config.toml
vocab_size = 8192
init_std_o = 0.0
final_lr_fraction = 0.0
Each number is 128 + 24 x the weight over its row's rms, rounded and kept within 0 to 255. Layers, rows and columns count from 0. Numbers have three digits each. The size before them is the row's rms in percent of the matrix's.

# down: layer 12 MLP down (transposed), 192x64, rms 0.225, rows 83-149, columns 0-63
# gate: layer 12 MLP gate, 192x64, rms 0.125, rows 84-150, columns 0-63
# up: layer 12 MLP up, 192x64, rms 0.129, rows 84-149, columns 0-63
down83 103:182133112149106131098132093144128111131140102115141136111142138122143139143168173071135143171147163098108127144088172129150124113155104121156133151121160109116149120124091150168107141124115176
gate84 080:134123127151118135096115147196135127153125129124106110135161090096106075120090093093124117112166122110154150150098158106139134101112116112136098106143169075139120121086105144130115152116141132
up84 085:094112194088125132138091082128128110108114107140111095115138134109131108158095143139138128092113146145100138152125097125102118105126084159126107115096130073138135139113140162165146139081132135
down84 088:132151136117144085103081121114079159143117161129134099089097094102114132129133172094125137109099141115120154130130145116151152175115107094117093109121113174145115132136118134191127120105131107
gate85 112:181136122131109116133150148106131109121160131167124139148137139121135147161107066117086094165130109173076102082172122154102105097113091130126131158127135133114144144150117128147102120136139147
up85 105:090131136123102102140159135107137098123128127121132102117137154103132135160135189125129105124153134110115140155132146118112127094120109128153156098086099096117164188173117093138172123182119139
down85 110:150155111115136168161129139112126113133145143174121146165096172103173115123188126155106141108170108137154123109141102132101100113109150105125088146126154136168093127131132138158140135106109092
gate86 074:121084120110170082124108111082122131119063119158145143134159128120099140158124141105121129134112111105157131169162151154117110097165102090104134150138101136112124133104144142142147179152128113
up86 078:120163151074090182134167106150133114148159143117138131137105091134162118080136123161107123096120157100127111099093112111116125134160141128137146150089137096151115144179107130131151111150142138
down86 074:135103110121164080128073120102136139096067104137114105111148154113098143162130137120130114128115089130140165162168156147117108129139087107129122153136100147104117106092138142139088165134129112
gate87 084:112144164117123133150128141112145099143128125113164114142133100129081105139180222167165152147125148108134130157129145114110114180118139129110134137092136136156119155132136095102130155130129115
up87 085:130166162115144124158109136143184114167116103176114172133097170119163147146145119098128166113150131129131094142125159123120099119151121146153168129112132129126098136108099072148126136156144153
down87 089:187144102092167098101131140119175153094160170122134081089142118140135135100118166117117134098095079121140135104129169152117114121104136114144128146106132122138139111111094138155111121102136108
gate88 111:126134084148139141134158145150125115128156070103135143131153119116132076183097125120113094082142126140140117103155196115129122092114125126110152116102165095122103134140147145104105158136137131
up88 127:144115094091122099144139131146110127140156114128143123139135097137150135136074138118167113087136132115115156143077147120166159083106097123115131081086152143134152133152124144157112186111148109
down88 132:148108067179138098111125130131075100138128135092146154145072101098110124113111158146186156122121117109126116104141141108124111113088126125131143131138155148134131163130170122124121138107132086
gate89 098:123183121132135124134139145177120096096147109152112167166108136124081158153103110158117106145122111131139129114111159132103089117130164094118165170140120150108133140088111098133156096136127090
up89 107:165132175110121099128138170148129149139116099141122175113116134120148112125119093161127101082142141126151166109131169081104102143120122169111102153130094164169145115107115110155095119120122104
down89 106:134144139137101103126111102083158124123065143109095140126153150140151098101160132137089144158106124110103079138168092133140185140098131125122117156119128093115097115163123144126113158109139133
gate90 082:138137159080141122134147116109109101090132124113100104111097129142162138125138136159119126132153104106129183150148143153129102133077079105170139120120114175142085112153115152134095132120112084
up90 114:109099110117120122147094154161102124129131144145130160125078103144079126105153121102166133118103135155101058094138105160137130138120164133102107106108119165158147133133139108102130139155094159
down90 102:072128112131128109118132114121133104146161105142126159147118134125113066150111124153169163095152122152145113093131100145128142169083144176159104099178129100136118130132111119107136155138146154
gate91 083:133115169106162098093128135131133146084101144127122153138087112131125151151108106143125113131093121150137133151140118130125146138151144134119104109147135172110134073091198105083142115111143080
up91 090:106113112139132125176115108109126148125108162173146142145107146097138162131129103155127188154097109182128120103146118100096153186155090142141120122101106154148118134155138121110131152152148140
down91 093:112142089124124142067150145145139131096136155100136173090139118144149153112135172126144109194124100105148098138109150126101126120129133119134116129184080090141101108123102110125133120153130126
gate92 081:093100161134100162123139133166127157128110126124172098133131127137105145115114164170164155128148123118101173157158154124142126093141140113140111137089136135177160098167103131110096109168136130
up92 087:104126102180099120152144151110149112127128098096123066128120119100087112131146112120133123150159156115150131132146134128118130156084103161128119153111169149114117153105145091075158160151152146
down92 095:082111117146127168150163148151113120127143127124148109152123137157141131114086119142146165137134119131147106150141170145166113086102099144130102131089184137121132140161167117090163140138180130
gate93 104:124085137122152119136109122129123113094111098149125121108090119141134177064126156127110124121164118152117131111171115109118110139100137115063093115101156143112164127156137176121125137166110101
up93 126:143147115133115168116135176129117157183125089102130120144138150100085130119135110123124121135091114090182149141129130143129123152148123086130120081138058140136099138131153090145141144125151117
down93 115:095119139123150157133151132143151115169124144133170129134135123117136099167120133148090094148144142111158143141160125133143117163146135101104132104119068163128096166162163083118161133151172109
gate94 096:132118145131146115120131131138103140103151109106111111148166114105119078116117136147083098158180117132128152137124180173161126154146170153116091151110133079107111089122102130120101119133159108
up94 089:119141165114193093114124143110134143117151107049180110110139130110113139108134144120141123143145094121165105100095112153098137116178088107140141143124096110119113112132130112126131146145142150
down94 082:164154160110132130168116137160117103147101137144129125147115181127119136110125146172107131075094137137104146120165082113147120073107122141125113149147125132148131153152142123143088093110135181
gate95 073:156093144130138093153096155145127115058119132094134120094135116109153129120180105135143145165131127123135129158124178086156115172157145137111152140146133124092114135137123122090107146169115139
up95 080:123171123120113135154130095127147125114127148109097135155075097113149163168107119137123133102135118150122112150125091130078134081084136177117144075152125141143136130130108138180139136167127132
down95 071:166072123101151094120092132147137151099121123132169080104136145122138139122134121114104099148146119125142140126108180100138130162163105121120143166149103138082165124149111136093091158145138107
gate96 105:118097159102113124140153136128090141097105110150121182130109146170129139128146158128139126147157110112150132094102149135166127073138134168126178133120112134143113127056123153111122109136166136
up96 105:139119088156173125106130140135123150137130118149138115109132145128139133137083126108164101145153134170121097091125096123178095168121134127117103135146068169083146128135143132106104126174111100
down96 119:128135075149146136127105128124121148164163139168150123145114125094143101129130094120172163121107110132151137124103162107133104157152134086094143083105138178117095114128159125130164162162129107
gate97 102:105131115085127145152169154102091108101129128169116094152141123129125121105109146104146126104151165115098174154135130114126111120119093124115119158120203132156142140135151128133122070139118087
up97 086:154120110128088141110121121124114110113126156139133100091125119177110108143150149115141124126112121128110133153130128110168125092132107135121163099069139144073156097129095142061151086099109130
down97 099:155134115106134111105121166106088110068083135135137162112125153118119134088103147067112146124124131108128131127115135133106171124133156158131131150124105117125112135151143157154127109077113064
gate98 118:118109139123098157131161146182090136163092103091158113122130082131129112125121141138152128135145158153111150111123127123142137073098147146113136148145163081090161160152118150113125144120163098
up98 100:147115095137117110171146116116149100160119121135169106135157140132148121144153054093140110129090123111124118083096159071129145153104105115095120093124121138127101134118120158146125093128130157
down98 107:161141103130148166164102141135099152113139120149157113123076117122132128100125107091152142139108093106093107065140106084099115113116116118117105141124103128130096149106109124088107170143102158
gate99 073:132161105075168097122108129122119092151117163128078108141121085124114096116110066113139103137111134116141101130146155142113111171120078125139114139146139140102137097138112158106092140142118104
up99 073:132141122085109121121140141134173153131110158099101104124129156110106127131142149111131142103143072083113135141076159126080088118124089118090161109154123119094139107135109147105124146107156094
down99 073:119144132174095109148119133136136170164129091124102131130116142068140126133130145143112142089125111116086144139099122113152115115119153118133174154122178124151088176099154098132168112135113156
gate100 110:147143143114147103149094110146139119108131078110139139101117131126159131142136109104127131089165138124168123124163048155130118100095119110170092101122117128117110154162129108123107084108135156
up100 101:136152125131113144123133108091111090137115117164147140102151139118112125094102122099071108110061113126166132156124100085100129114118140121129143133095066119153122159114153125133150102114129167
down100 105:154094118149106145100118141126098121133161080098111137152162156105138157122111156129138132118115156187098133135123114110142161105126096118124099139104128102164127076126118180136083139089134130
gate101 122:104149108152104170110138141142092141120100119119126126107190135159133143143130143119081115147124114116121094149074116132148135103165139152144104104089134123122103106095124181112119178150158139
up101 102:136187173139153137108116188120170090157171117108120147105112151093162147123158126116153113105122117114142135131141128123118112137141103134093143113176089162118133146118134115166091113126111121
down101 103:132096122090144163112163143130082151137087152105113160115162146141098134122132089075126143152112140144124086132120110125096149141114092140145120126144134081145088104158140119152140126107137077
gate102 122:143138141182158095144137133110155116140153089122119108142132103151146123124096122150105138108124154101136136088127112083096119109128160093105101079130088144141129097152153157093152173156143123
up102 110:119109152093129168150085139182107137160134145127134105116077128157102145133115166147109134090135151074114137131172149097127116125126097131124110106126153154135140147126141112162149128157157173
down102 114:110136139098121129106167146136157096153126145134133103136122074113100126136149113092185133144133137141163121142125102183103127117106103117171149157132113087126091156125118096119100086116094145
gate103 131:190127127147103123130149126131132130119168108120124154127149114129102166134110147091076131150174131152125182100155143143144102105142092097119114127080140085110117110159131161124140136108132161
up103 128:149154145096111108142115134114108145134199146129129145139160146137142145168100088127124114085097119109118137106125117174152140102137090118136098115106107147088131142128086114108102127073142101
down103 127:152170129133139154107167132101116127112123178135129137151128099150073120118100140108139141139113142087112110101129125149146152135144130133155126159162178122131125121051115172137121165116159119
gate104 108:121124106138135142157153163113158118134114125122131079169113116144105171105144132130112099136174158187147150115144130096135140121156103107097092141101102184124155118133131169148102127148148149
up104 098:099116128085105151102103151162116128119118112119133151122183137097124124160102113135168107086098112123124142101147121194190144115138108136106157107129161122139119106115152106150139100147150141
down104 105:129141100117118148126156174126116119131095175147164113128145117102118149124146140095172115159179163172146138110106118087144153117144091116081148094139148139175127102134131126135111095145121132
gate105 081:102123143127145087114117102144106157100110124117111099136143085138127140083146093137138106148139123123138136123141149134121154174128077109140161097103125125134160064103124177100085134115118095
up105 097:117159120138102141118118149147109126168149099106133125161159142121095131114057163141123103130072148106152093112105133170145138080122155094126134119124181133107125104140162111122145131118145139
down105 088:140142138125085135122118105140105119209129101102118095111101122118119136096126187133152109137135139124141085172137137156125100133122136117132119111115131096197106130136137126101153137113091160
gate106 085:114126121102133113132089119135056115138163144124105111127164064123132145163134121142117130134163097104099108164144126131095073084151128125130141115104156154112121130119146131143137141106110178
up106 086:144161159129121115102146110132094134138120136139122155150154109126093099153127126130150097148139138106105168131133154155087136139137116108120121120089090137104130078079138075171107143148170168
down106 089:098131124154111100110095135150134135154168114125133154126135149111111121160096114159117090105101151119058124137148145135104148163137134147127124125101106120103134091105166082157109168106140175
gate107 102:148151137071144104133156098133134134073119113145116113138135127100156154081121099161097123128164108129100179106117134088125099104127111111124118167095128161136128117110106102101096136152117095
up107 112:109125119164097159095134153124086144141126101140143145112126103146105078149095107079156147105107143135134107175110116161154144134167109142099123097126142115155154166112136102126171092138140142
down107 103:111097073149142173132148107115097136136165147152139180138123119107140118107108050101166128142152127121119094119124117120138133141106120117130112072101138147147136146135149108100175128139131128
gate108 089:121150081131112112095159158167110124111117072156133112116098105105124171115160154119131134119145103164135093088148146144118118138139105093120142123126144163095128161119136192103110132123101119
up108 085:122078156142151135143123133140100146140152130131132128138118110111099073159125082124144152148169111139137093125127109145125143134089108100117169162157099111096107071160144134144149096159137102
down108 089:144110111110125171140142137113158094127105141098160191097148107132162104115165128142153123129108141115137082109125131136118131159124113126110103092136137135163134127078132093117147087171099090
gate109 085:144163105102149137118102099101124131097092110128087107102148121106166160124141109137102119141178093132140161117143147130080113111102094117158154149159109154119106131100107128160104100174131113
up109 113:102106132157135122148117146141106146168114128196124125146095157151098093117093139129163111094100157160114121113121120161150165109145152163130123094103155145147141128121096120150170133121156164
down109 089:124112173153105152162174129131099123135147128164125173153074120161122093137112160114135170105118178133115110118121123147142157093141126121092115077145137116136159160138098108117139112117137144
gate110 096:112140130119136130143136145120132145119134097113132106108143144151116168148135098136077148134168076103125173097140146117124094124112113122114123136107110118047138125120121175133067122160123101
up110 123:151148134144104128132113101116150172130110106148121121114161116098168163107111120166115135137102092139166143133101145102140098105114116144159113120125120158097120089087116142143089099177072133
down110 102:137110123143163076120114142121123132108097167131116053119135139164130164133111133149103078099161156150104140101152116101106132151095095098139171158133156136122119110139126109156121124122107115
gate111 093:143138141152107120109130137145070118114127097112109118086129122130119135138126167165073098141150129119095155120134119099109154103129145143111073147088140145146151169125101167094121094161135154
up111 096:138142109120128104158147075131150122111126138098122146145067107118118195149166130116118091122131119128106143139120144090122100123161143092106087145108147137132167161143161110124133141149082142
down111 104:112143110110115107116156117173123132118122144101109104169140151131136128098131148122144057159113121117126135137172147147106085115142159100135091182110130115155155168100149079137140110137133113
gate112 096:125114104141173146187108121116127068134142134158136120159126106140124109142140110125130164119108128152123168068149122165159098142108151110142094123099121142090124099164159135115111118125125087
up112 090:100131105125160139134131124133141158143094141106115096121109119151094138129168143122153155150106152156153147142098168164127167111147115114094135144120123097138077167098120111097078113157139083
down112 097:151132136110085109124114130159112200124128108142137138146112142094146120109143111078076179117107142150076127164095140104128120111114127113134142141125124117129166084133104102137099132154127101
gate113 107:129138115102164135132146181155106097138117132138155149158154131105129183141103151145107120173122132144140128115124157148132104051131104117156113121125121092150145093104152101153124153169112121
up113 106:158111136133112159142109148081132138189146137131113097125149126129143121114160140139123112147143163085144136145146089139159129128091135112136134104087101165194127129106166094118131138099149101
down113 107:117187149169155164130168137103159177087099146141130153117120139118115104134132128118130129144126111152127097080141144149157133167145109124138086130121109183093143126147112132087141143110151118
gate114 053:140155174149097080116079106148104117125145138107128113120130141118101118169157122098146063125134137139137140125114167097126165101120137152146110160101149130151127161117155139171157128143097150
up114 089:127168151140115136110127094131100105102153134142107135173132145147090081156154113141146102137158151140123119138142141104135183078109119137112137117116114163114137163109106163111138150147086073
down114 073:133163116140145085119093135105086137181084141119081087102137158126091151118119136154139112094111120131110134138111129101160139147127120117154157181140137114151118149136135091179132122124097143
gate115 093:070155117132149102105132178114093111129142154127112144136148137122094091105085136188179131133162098143160125160156120117119120128136138131118122131096153168145145105109124124130136116153163158
up115 090:098106095093151126121134095112105143157106124124094101124103126148111152177178157152099110138102166131130115162155135117089136163118139089149115113168100143112130107099119100129125097151091117
down115 092:191103163131129173125114101112161111150151136150141128118114122155131156109126123120103116148156129134117105128120133156159112138105138120062117092107128154114152180130150160132160160165137166
gate116 071:152174140126119165077133132149160144185146112100105102143141131126134155108117144181109108107122124143114155108137083125119111184108131172153128135088144128116125097151119141152109127113159125
up116 072:136157119122110173143125121162123132173144158101102128122148112150163130093109142164136134138126081136128154143156140083089175130132144149171171130131135153164116101151141163157153104142112121
down116 072:091117126136152088148160134107123131080140117158184150119104120118101076160150133096137165122110165094144129130127123165173115131143128118069107124129145107128137136100125108096157151126107131
gate117 082:130148130105127105097102133164140121107126092117133156147175099124102148159130160153090144107143105130148141109165147135148131124063126176138159165133143108092121095117123139143091143144129082
up117 097:086093131152116128132131143136105139127135139095175112109148062122098126128113155092113096081132109087141134109112108111109147174099120156126132111133138149126130103128133145154188109128174133
down117 086:127095125145118154171187136103126147137127177131117136110074126134154133104135078089150146158112136119115134161125121133115126108156141085127122077132124132118155177136152107098166124149111138
gate118 074:129159132110117134138118150115127112090133110120113090134142162120093184124145189159097111155121118127137185151158128117092103168122127126124143169151115126121119070131135126141105128159117090
up118 097:141125111140129168117123115124092135154153138162136118118115131100079116131101139169189118122114158157173105185104115120142154141154117160104080122149119144167126144158103110113149120137118155
down118 089:077090119150106140119150103126150135124165154087160173114166077133147115149132095081127140128117112141123099122141112143124163134090141122129153086150165125106123153121159150110172117127131134
gate119 117:142129124116102147087134125144128154115131105137147190162103122155142128130175080148100090130112128102100121178147111098150164092097133133132143130140107094096145093107146125092135118112160116
up119 092:097129122136147151130134119132136143122121169147138125141151125143085142167099124145076156095076154112128159142099140107150125149161122117127145133095144121063104080110119159105084136134099113
down119 104:090135155091081104101141106098139135117127151088119145154146130155096132106135127130091092139104106151117095145154158134114140132095132089138117169124096097091126123160115078136151099110147110
gate120 079:109118106152179155100115158141129169154119138127128126133080107124112133136107127118096158129158137099139109093158140154182158083126136136126127124106179151140152109082105123127139122091131088
up120 085:132127080088148126128142152113107091118096142111117157114094150112132102103152148140149097107102111099128146131152114117164133164115120081075122114120088139148116148126092141094110117078099109
down120 095:124123187099151115145120110117155129110093142114123110097145104140136094141155091106129147126109145127134153126098130157125132159111129134153198198132095130101141135128139136132169124091096155
gate121 118:109131115107147122156150162131075165096138153155126120157084106142132123113154128158096150140158165135112166129141136089109113122105150164120114165088169116151141127166104146094106130101117143
up121 105:096145125137132152110117110164091124153078156133120204133098091079146104144129083118138133110154124111089126168133140131124143137147146100142147129123115143114124104145132102141107155090129091
down121 111:133136138113139109117158158099121093140138109153123113154131126118157111138107109116125140098074130089147108096130156144085104112127149148130151144205136102117130142105152151157162117164154081
gate122 102:095108139125116107136149146091088106113126122116116118179084127161118150120086144132167154120130149152133158149143134147137129100111157106124117139067161156115147130140135206119141114133142141
up122 102:090099082127139153117098152140116198140121122170107124148137148090106125139161105095156140113118173155129125127140124118124122106160132142120169106134100110122173121128142131119139118176134077
down122 102:118121107135149124100147144138107143149133131127143078120113093124137114123146159142128159093166148117127175125096137134156110073156128134146187146129083097105153170103161133141107101150146155
gate123 078:137142135144169107092141114128154127108157112107121133079149107130159147081138135164129153174139131135160162113139110082116101127131138084132142137119156157153083112128136106178080111119127132
up123 098:129143072101139098095137111110142122157157140135142107110152104165105139127102148175138144148139083143135139161152125118168093117108088130146157094160116173132132125115123159132090154150120097
down123 088:174138094101142179103123124133136155144108112124168110133150148092147142126136104084126124142093127117174124136118137120127129148103116099152171210127113136109176116127140107125129131117130093
gate124 121:141134154109113153149170129154080120101136117126115127130122141128100146147088158147141086137161139126091123172146154106128107130086074097136131161120090170136143132123100117127087152160158138
up124 117:140092148140151136130114125056142086130142137092074142134125150156133124093155121109111133118131126134107108128151130088121138155138101091125153120145179123119151188123136111114103159125133083
down124 114:110148107134120143079117141119147100118114127141105126130181098154135113195127128131166194167097155167109119165081142104153147134112135136101142149136117114113140110123108116148126106108142137
gate125 126:130133132159122164147143167110170107127142088115147145141129120126165166105146142096143109137172119164115141133128176128105137105101188121123136160122139157163140092093126115119115123169144087
up125 108:144140140123120096144121130162181106158123120123118122134111125131131191162178165128147145145151101150105108164114153110090079099128116144115096121140113117116112105118103107143088161162113157
down125 108:156135111160146096145113126096175112120137154118114104106110121166115142148149160114155174152101165147142172151099140109112125153129132161115151170123116102168079121113106147166133114153117111
gate126 099:140100136118147149142138135155109128148118121142119118137077109121128146132134103189148153129190129145120112174106089077117115127166143087112121141093175145140170128135120132126147140098123162
up126 111:128134128120181111108126132105103115130085142144126130127141133166130074130180088099100133153137124144113120146090117129119126066113126128136178170119100114105137168135092140108106102134098114
down126 103:150105133091112133127089123123132118135114131119120155114151110103124126129147089079195147165131098169137065120136111101105123140114139122129128110148147122137130140141100072135135074094147109
gate127 118:104113117158096121135133146110184103071139112122131180158135124149116127141089121139119097103105153138149145108126098139117120085131108123085146123151144111092133117118130115177087079111135106
up127 100:135137094129127168146079115122110140153147115092109137082110103137144126140140132135139125147157085087128109127162125151145096140143157092122124123094136147131088122080094118181127108120116182
down127 110:132117101137121178117110104140080132138129153131120176126112115131115167132165118131115126170159125137147107097121122078160132152159102141141118158115065130100117123134124088104154076136145114
gate128 115:140127158112127132117114119119112130095136110138156162148127065112153151132091113134146131132143140167127108082108146133090130138090116071113128178107083150154114097093097104125091125147136124
up128 113:130115074115133132152119150126162125082125167116107128142138134096146123140159147115123106127132085129102117153155105133116125176148164113121120166116150177144105121128142133082138110140104055
down128 107:105175144128128132135137115067153144109090170129119145147130153087103121107144130154129139151131142140096145136167116123184114113136140156144126152145130142098146082169163104115099141173125108
gate129 069:140113172144109103119113131116108123095132137149184115154162106155176105118159138140152098154142150112125118163109081141130141117099112139141119092144100141131112062127149099114172123128153121
up129 073:170159148169115120136083149135122154118087138134127086154144153176161122117114100121140145127137144131150155169087102124147106115103124125169128156121171123110126110131157093178146145147110129
down129 080:133164119161110092112098143111113164184072118124071105130112140120130143134148135169132102104139141142096139135101131100153131127135114125149141177133145147129095127142150100179143166118103135
gate130 063:118120146135161115088107148116067134138113096096112114150152161130140153127129133154132169152144134185162145145100121171151183125102158156137110107090125100129136146142107140128152130127139094
up130 080:094126128077110110124150111148122125158141125188142108069138118162139104112122132101126136114154081124152134116113166132146128105165082152097102141138149132112093118137131126146106166080130113
down130 076:108143131073139143104135118132149130089128131142173164094149107118140110148130139084153163156130121167167114141133147123105167107091112132085125088103124102159146116123114121140142128111110070
gate131 094:140115161143158145104105142112107117132136107129132117171139144151132136115170105130088087125135145117128133107115127069118163097120138095165098099070143120089089106099135130107103120083138140
up131 101:139120102112145101112132108091122092097092138129126162127117122145135164143134120148122086128108124097147096126125138165106094145137148145133093124084052100148137136087163132181111132130140142
down131 102:133162147125082116144133119134108165088117107139143108113104105168131096142120068134108138134065125152096152164135137111168164123114087155138155135126114115086162120135121136121140164136111127
gate132 083:127141085092147106117127126105169171128094137118139089140133145112127156130140112149132147143170092144127173130139153106112108114115109116155097186134107161107143109124146135108111167152129067
up132 100:116151157112118152100131138101127168060133113135080132097165096141129166125168133155087114167118118122118159116120132102098133107130124124114132137132153099135088108111126115121083087111162110
down132 069:150133098105147066123099122142145154126109142104137093106120134080160171103120109149118133123165102133124156143107187091121105102151115125157142172121116151093117095128117125160111147129129101
gate133 088:108141149094116116109149149183109132125124113118149146152136084120108122119108193131130121140119142127157173140137167100126113088141111088140144072081152143146149098109110141119140148110163124
up133 108:185118139130148171154139140129082116146100158151098111098122123132185134089108140134126126108164151108093183151121155091147146101120106124148127135116140132112167142169115154132153123116135118
down133 102:102163129114112116136132072098160164115110119133118114092103203110157145144167113123136134158125130130109119121133111176134156170141123126118113149162123112144128117122124075124115134151079106
gate134 105:091147128141133129097089181137086099115182117141123115166152094103124112155144104114125093171138141138101144132121126152130155123137129105100122119096149126087119127099109105181105110123167135
up134 101:114126106123142122138145131123106144109192142116163135176097131160097164101139151141145125118124142140105116153123096129123149177148082099133113136083166150174130097100146111134119134149085130
down134 097:129089092124110126159136134130117138074142207111137155132095147132099168087136184146126134106131153099090128135107128132090128137146137136140143121128118118143125096072096126146115116127116121
gate135 094:144107162145092148131143129137131141130098093120146175151135099126163167138111098138135123102117180108099120112166143099169115142109137147114096128133184135129138129091189138123107151100121115
up135 086:125117112103103145148115135144177157105107134099092119143117157125076102157106160132136172155115102136167165103110126134106146067117147131132167174128125108143146111152120131133118099087122123
down135 107:142120146159090177147147101111151151098143082111102139139129157123117129084116090163201158153123099110106112104125139147127114126123109156150110120089149148137150116102128152127146129100104144
gate136 114:138141120138146134148139156145150165092132094133102109157152149164149121096092125098126112152087096169118133137156168117103153133109156109054140109125137105100156131166097132139139131134152119
up136 106:129158124140151144131121199124111097120094090124162117115111141111141115157077109107126080140118140114114124146140120135149139143158154182170104109138122127179178150123133132114111091123133132
down136 102:133072138131139149132109116125127154122120155142084106128126119202104147106132102155110133149128106174130141162132142134118171127128129149081142108096155098123137137168129172128173160147121121
gate137 098:159115142148103109096120144107098148116161113173137141122125167151115130137143130127095104116157148130104120168115124119090086160096070113089114128135108124141105120115142199099138143129105118
up137 093:151151145116102152154101093147156084116155095152151146143128129112126142149105129124125137130134130120161112143141169174158109197138150139128156126182111146112144119117091127169140122131096088
down137 100:103149109145131139126123100138202118145136116152168145081130145115136117136118141116123133141120141140136112133097127108098121196123135161119127070150079105109125117137089096143131121178112112
gate138 120:105150135135176147138154148136130081078130121137127142147167128076105121099121149139166136111144122170127142166114122091158124102147131108124150116105138154116178137191120139129095156135129125
up138 112:145158175136156100092125108122119066140158129131146131109119111141119135146093085172111140128107155096143114172118112131116092157151150100117141105174117104124098142131163096155120149104143131
down138 111:131087128148140146095133115166166143118146137120150131108089121161171161100123109150163105127137158091109087114139155132106126132127178126119115142138122140169118118110161096106107102072127164
gate139 091:127133124110154118131135081093143076107175168115125121148112121143091177130097125152130151120137115169159109173120128113110111141141113143126110141142123155121166074113140164165110123149107095
up139 089:120188093144147147066142119172139128170108167074161132153106118120093110164137160121141135115094092117154110140151117156111121112097147115128104111136105136135164107132121103135128119118140123
down139 091:134092178123118164129133141113109157131118101163116124134130141189132116096102116120118109113193140117094082100142149120138139158105137100140095115092144100105139167138128144128104128139129176
gate140 097:135123133145135150099133122145129124152118103090098100134176115155120119152084109168118152137141137145153078128140136099116142110172109133097115104147129121110144097126111134180070150106129073
up140 095:102098143182168139161105126098161190129108112133172139124111092135122132124148158145118099163112083126110130108132118122147095156155126129142174110104123156103138123120135113091165148115135114
down140 100:127152144127147142160136107076172136149129152127141160127098139110112131092142139074152142136144106124149145094102152147134081165089163149146134112163102137141103138121146100096185128125127120
gate141 105:090107117112147146177124164151150170105157131111119152156102153142130118117116126159111124134188135175108151116097106104106108118106100108132144132139139081124150141162115118117096172167117121
up141 116:094105132086133107145158103136184139116132146098130121123144117127117099131100116167123137106153083099172137139092109176118141149154124150149181135107163143110136084089104129135106119141130133
down141 116:138119143117144132096155125117114092133114115133096112092175125118080118118140102107103108113139137102111134122096079155169137091115121123165176138132142121093156113116086135126064115117145155
gate142 114:148131139083095144121146159134160108139137124117110140164103155159105151107142174176097126154123115126174128153108130186112145101130108130099145162130113151105128145111105125079138110138148168
up142 109:130141116158141148087155159123112117155133108095144117146151142195148114139109127123076140122129136144102113135084142125112141124081083125155106172084150108140121142148167108157103132135111151
down142 104:153140122132106121127146127088101137114144165108087083111105103157130151142128084142102121124142126092138154142126139131141142115153159155078126075133129131123086099116103174127161166150149093
gate143 089:190131118117110121119120119116147144140160087151150135152151121109098127159084118100099106126127118126121144123118163166126133145070126151116133166166112116119150135177089119091161147122158101
up143 081:138132113120073111146147124100121129116144137091079150139143124128125084122136134113103074147086151132113128124105116136140083076140114127081095109088141101112106130138132112146113146096132178
down143 069:162111109126103152129117127116143166120119127099126083095126159096138160142118106098152124137151115127159137117146179086103147148139106133189126157186100124144137101137140125114136136167157094
gate144 116:149117130116110136134172099159127099101116113090151180123133095096136104096083120155116117150105107105171182140094156132139131109124095104107125129150138118111119107096090135125128129077143117
up144 136:151134112111123143162122096093112082116160138148102092156081098135114116141146159097106143092150120133123150140117089098116085153101171132171138141160126123157113136119129129117142089088146144
down144 133:124109112130098141176146113104145080109159099107105135107154136124110170112131090171165127138165107086121138159125125136097104118105146140108114091132137151165110152115138147134176096130117163
gate145 063:110088150121138113125138093106082135133148183139142128122117195163119108154117110115151112163132142114117142132150159119114139090140111100112131139128095152155065121116093163161133108130112115
up145 079:123122164170120158117104075116107128180165167135173134137138136137103123172122120114135113112120116142103152115174114110163131096079133162111143158120150105109110120145084102123151111132125133
down145 072:135144124152120085154120196104118129156118136134125064142110143135117113131105112134127094097109132125097141125109117138129115154138159140153143173138153126109108161122115136203145143148105173
gate146 118:156107123130131104096119145143114146127156118139110163149094089130103110092119149149066102149133155123141139179125094104095098140123170133100095152118128115139127106132090144100128115145086169
up146 099:102097064129096147108120149170137123142117101114103109116142118104113112136118102123141096134188136123123164135117086114162157095102105117167144167099142117120120128121130092144146094126121086
down146 100:115088141145090141124149159090121124147098122116123173134140135124098139108186128130089118111123109166124105176119149090133131094101098096117134154121102131129112106175111126155150144156170109
gate147 130:125089132138094162124124103137132095139131145087103143116132073150135106104139138145087145122142157093099157146137141117121112113101138140078123111141108174150114180104100154148091137089144115
up147 121:132123132098141121109131132139144129150130151132152095116107139083151131164140116112114134115168181183138101112121099148143125125138107102181079142126107112125132083170154128083142119154083118
down147 129:139127156075165153127133109117128146129144163149146076094126114177140101135106119087157145123100182127136077117172100147121121147113136105136092153157144110146143114133138145145138146154115105
gate148 099:134120160114106135075128211130114147148129102136154145122106133150121141123154124190147151141112166140091140154118100121120145109070130144143085111102145113110134121138145115119090123115144122
up148 098:156139166101121124105143119112102102136131131090139127113102112171139081149106135072151159110116109132112092119101141112153139137073108149125089126101076157126140144097134139125097098109149147
down148 093:128137107152117131113146107133086141089148161161133112127121126098144122150111150088130110125151160151086112119133129146139150135149088092138119146091103122134144109078121166083091091078101124
gate149 074:084092134135107116142097134102086120129085088137131150115200121109152086109149108123146122132145120129125133091161141170155185125118125128116138132152173102147103149133118115153124126133151133
up149 092:140155102127130149085149122134139131160165161111133140146109136147110156133132057128124133126129130144130083176114129166180113121130151130127074149138145117154147123164172122137111127105084107
down149 066:127130117092130105157089130128113124148096117102135088105177097111151150127121164159122093162181105128131129126134192109138129131110108111152143169096152152109119114120099142157101127117154101
gate150 083:151132105087127129115128141124132098106100124109134095103143145119188121104146098171136117132129113119099185137146160101114131148081102133152146161123101164091118130135110162114082128138121085